Each number is 500 + 40 x the weight over the matrix's rms, rounded and kept within 0 to 999. Layers, rows and columns count from 0. Numbers have three digits each.

# down: layer 4 MLP down (transposed), 320x128, rms 0.19, rows 309-319, columns 0-127
# gate: layer 4 MLP gate, 320x128, rms 0.195, rows 310-319, columns 0-127
# up: layer 4 MLP up, 320x128, rms 0.199, rows 310-319, columns 0-127
down309:481519496425431497458478603431525507542463473527444447468493482470488508416486522482525525439536492532536517438522442492505481517481492541507555527495467476522522509573437500511480513536482497590529544509518564441509495495457479481490509611462535530514502515483488491411459521508539438540484503457498487556399471485505510527527494453527495478570477556564554511492529504525482504497467
gate310:448473516508596465506510427519532455471432481553567493481530491494504552512524523529462524537497499494484488488475547484497490554447541513510524488429464450462511485484490561550484515506462426476439519480508501431483489539506538497522554487503464555558554461462462565452542558473533486561520474521552446510500502518470544501517478462520485530570424562553532426545552465463469527496534
up310:524472520444485529512551534488489532493463497477459544515507465486488418480489518479508440497466480533465437488477497450504525480497536487482488522545515558556515501528497554511507599503509471515588466499531519510422465494438516453433456486511511455490542505492556438514519480557495490404477474477543564531542467479457492520505485532514484505480529558439475502426488433586512525526490
down310:486463534512497443564502525507497470504482493518527439525541477500588529544535551477546578527542536506518511502541519509515486516517526524466607541455530482442485500501546496515518422508512493454460566508473459501535485506518528437473530525422445466505516517482486559494449464463476525561492461492510474520445475491528457454542541478523487449493528517583544428545508554485438515499526
gate311:474451569495456484450525517494514482473482516426485471556553477490478517456508473529527525452557472432463504468456499487515489453478492525525565568537540407476550497458480468485508544521521525537495526474469496488511509509503471457567515455498429495523531506557475508475471521510515459529552473525469505545516512569536536520498469477535507472525458590495492450510439504531536516459473
up311:488527503579575454474490542476539491400481495577505471522534581508465506456529442407476552559530487561514429472558534515453461480519483484572513421445485529513470483429522495490523545475436458531527424545553504553439464572439550503473636471537523500499525462525485460541535514453499496465552572503545484464517507420517469522507504526493561581536491504507499554498551518534442516492559
down311:447413553565448497445497538484500533439524522508574506490488512444498556577500481481480523515574488602499515500512527471592431480455506379527547560524494481431535507493432525539510497403454551499525455572521520478521459475515462551493563444539467510407540543512552432539410575523541519538479538486511443537479501500464492519516496573554511500527384473479504527481511555463511501468543
gate312:512561432412438431521492505495526514514463424493577511482497475542582479549430452536558529465446485476452477602429486458513527498634505461484522443531515398461514542543477514548507519503555499484471490562473487497501494464526520438542484500491533493533506521426474563482544473440580515542492390570540448439534561509446430502599536450460509423544560521504520486461412512534543501473478
up312:488568440517435465496457507519548513465487513573527462458460500472502479534480462471529478504534485510512514548508508499545536515550460511501537517528455500443500529480500512560539461491479471490506564512458437469552451460482447470481533529497499455545536530538503528446496473532513530531543516515534451494487506534469579475471538456481494502495512526537479478427530469516510505538504
down312:577488548483568531558566573514464480489545496452483512517463590483450485458517549493437524495539484504510447476508518513479437501441532548456387507551435542545490475514511503530526560532510520484535535542547512549443496521508561568533523515503476548452458460492532536480473580484457505524474486503472549508533487501502479512447501516483554485490540523436501557508506533511511508439450
gate313:525510507527525518492559552519529509542574554574515539537575499489459501527476513478439499444519510503526469455497513551492483482558514533515539527490490485474522470509474481543499490514633540458478488553463415498506521483476593546513501487509389497441502554488468498542470506484484565460504457509493483505551542462508488482442512498535517496416518541446484488488519506518606495500523
up313:510440536546493520475463491483495480521509497443481485492584580437549474515528520504535455525554497492525570438539553456528497518436462451466500515523499522508414526466460510486443484518468499523502526449505501470576520474446439493538556535509554544496512509510488489561483487525541487503543497460508460491510503560522484521534473552416446503558546527542476514501485424504442516491496
down313:564547515503532528552431534551468520500535453512506435552542551512442435519543551524462485527464569496572553473521544548486499463523551459477568577515472525487449429519499477494523502537559503470484448514508450540467570505475500465480580560517476510487493515490452453465487509440513527495457540475482409466517514454523459512483495516571485545482515495503495487549554576527550510433497
gate314:507505551524490601497526612477493550536465457525493466394531507515489504485508412528451500532444532509483513510521525478523514574490513505490412479450558565542576505493435495544481493502438433487547480500504562469551477578480510519556500569564547513472507474524504477579478501470488505529529524447479487566406500500498479529558524470481486558579471483451488537449509467548525490512442
up314:484472457464483546491436457426546458459531585581559539495525487472517494522512506482529518512511529488485529531418463508474499512521485516476568444521480474429499529523486498415499513490469542508470534479526526389544503488564539442546471505540531503505457536483482551471535486464492507503493495486497459412532569524549545490481432482458543460441547561537505435536423527534516515504495
down314:490519489477402454507533478510471522467500483499484426498502540494481428504479489511478477535506506488532508542459495468488603426432524470492509476505457455517453529476453538381462460504498491541507539459560540433515539452476413494516541467482515444514517453483451400469562439507528530596439501592506456466449491484562484553549486565511548488441566481492536459587499503461498498462525
gate315:540479573431512479407505518547517435414547501489526459414420556482554504501501397505479537511499470443544518460427534443532433509427476552477545519548450467465493427423551491497488510520475577556495510498480551486502507532465513438555507541472451442495513520363494492527514443483495518485465455547447511465528545466528478546507502460513509568533476529543479467480479506514494488509510
up315:460491525565500487459469499562460423485503532536485554522544474444431426510473446645526484453517522526545536481537477457561547510527542551509459513471444519526462470504457457522549513569467615504484489515500534468501565493515448474439466446470432519481555499488479519502541497448485500477567543398488492489510483470494460458439439504521468483476575481471467448538534527467459506487460
down315:505498466542439523520564441463461579494507571566480492536506479563519538506535484503514503572501455511543443487516536459584438474467442482525518521471547465531511474565463530490511510482568476581541486499550477552515573499510457503561431501476573531550514467628493433495483491506504540488535517438486466483494418429493475501549442522450484498541445546461499526487468530477547533446530
gate316:516500577491462524491488457562493502484568459471506477488468515431424487462493586485490519448529482494486533490501445430534486543541479553501470507493499536447481480497500463521528485455471500498568495491564460549520501507480471467455451556533506450481502530586540523505455471446545544563509469480410473471553446468470522551557477569465471527456542503589522438469426474492528518492477
up316:517505452440561469596517494489555552431512465545469486483467503581493580442572452504544573518508577541515426542517515436510538513532457436553561444522496505513570402523469484502459539466453526511454548558492499489455407513439521527509438471451509555506514536594501485494545497525549547543448445563465492509435499550502536518513466420480473476517463484472464478516484487571481530521484
down316:467549518461511441499432499481455528425490499495510555447522400492511549512504503542530480547424593462529542502488524450505581509491550402474492542503512426526482505466535427535519537515430541460527522431437548565541432417536476494561553407511473563499568469586463504514590499494525492574519531480510460516483466518464539491519529534492460469485482447517511514530508517485495525544518
gate317:508577493473493547515542501425461459495514459534573453518513518483491459498531522562498512454480535487596477485457466430533433549513592477488532536451528504569487500543488469508520493509527584496562503475528579413489478551482447501466432540477520539480497618455521513524556515486538515534498469503499422579527548436488524481475434488505558433600518487498491439516450399424482530421519
up317:573496522472507472514511598570494457501457459519532537528548519533479486509479499478503456508549482458499512573489523511522416481522406446495521507495517523510472501534502567529529444523469504545506551511444480587509462613489573546430551439503526507484546506453507436548507516480433488471501497530507499438469497454523458565457479442548526524492504435543443498486506530475562451412567
down317:432471502566522512509532441485515564541533519489559471452464473475405500508494580497463525498455454462460454469425531510468504487508603523467471478489507474490491443461488463525477446472499548442437462501558527472439506445498519457481522517486486533501577545479503522502492416536533524520554482543512495518458461527522523469528504519458507548498538474489618480500583585532446509562500
gate318:537434448485528428550520540484459494468454493527484477384546469506473475540473472443476548475496485491513502478570557478526492518561438506547455491498563527513510575448453481507476580442465478564560530560490457519439422534463517474474497513547499485491472460503483465584429509480498535449532470499535516464525562511491506513517432508454508482480456402509507594550554573533477494533537
up318:487511498524539438548459412497470520519547425456473484475477551479579482541532520503527483570581491498490444511544504575542503575511522450519496485507499453512519539509497448449546508513567437487553487444462435467403479525477486434487537520462456579495454526517485473523503450483532555408482430541522519509478536517462489524529533502530472503519508542487493531491481466510433473475480
down318:461432527446453474456495521577547518473540577540514515495480568549525519484541479563480478476553528526466527481438502518579474483435467456479501438424487515487514525575428523456471508490440514468474439511482493530550463499465549516506502485509524489489544500519473463492444501467548433530501531563541497471509488513431507536495564500477557590501550503453513476475465527386501512479514
gate319:547521503485499505499537510521483461529487568480583568565499528472505510431446495546569480495558486477478536467486558527500396490544532498511513542508537541528587497500480456449538456490477534465497496495415474501494458561426541515496513523530506491518519520484550505523538540487513562470569571530484470475513470520513467587549539511471478505531527557520498520433504497497505558515551
up319:463472484501523486522519483494498455469549407540482493519559511506435481485479527532489414556451499513546512524496523390495517518450493533480558511474456547475491505496544492535496539460473478525474527532548518521521482434512446496478492496455471531471456475558575513552493518553507516571477497496535491487509498462543446447494422518509568486528518453451481539513464498460536420469424
down319:431511428509517504597483465553504482456539398570514529474487473545497532517561458452469486472576539500499533533487498494482489568494512567432482511407437546446533530497560578502482584508483502559378521526504493489494457503488482505494487545532499500466447495480554522518488458527540539533484504515530598473533564525500465503474467453517565492568482467446471489556446511544503462452573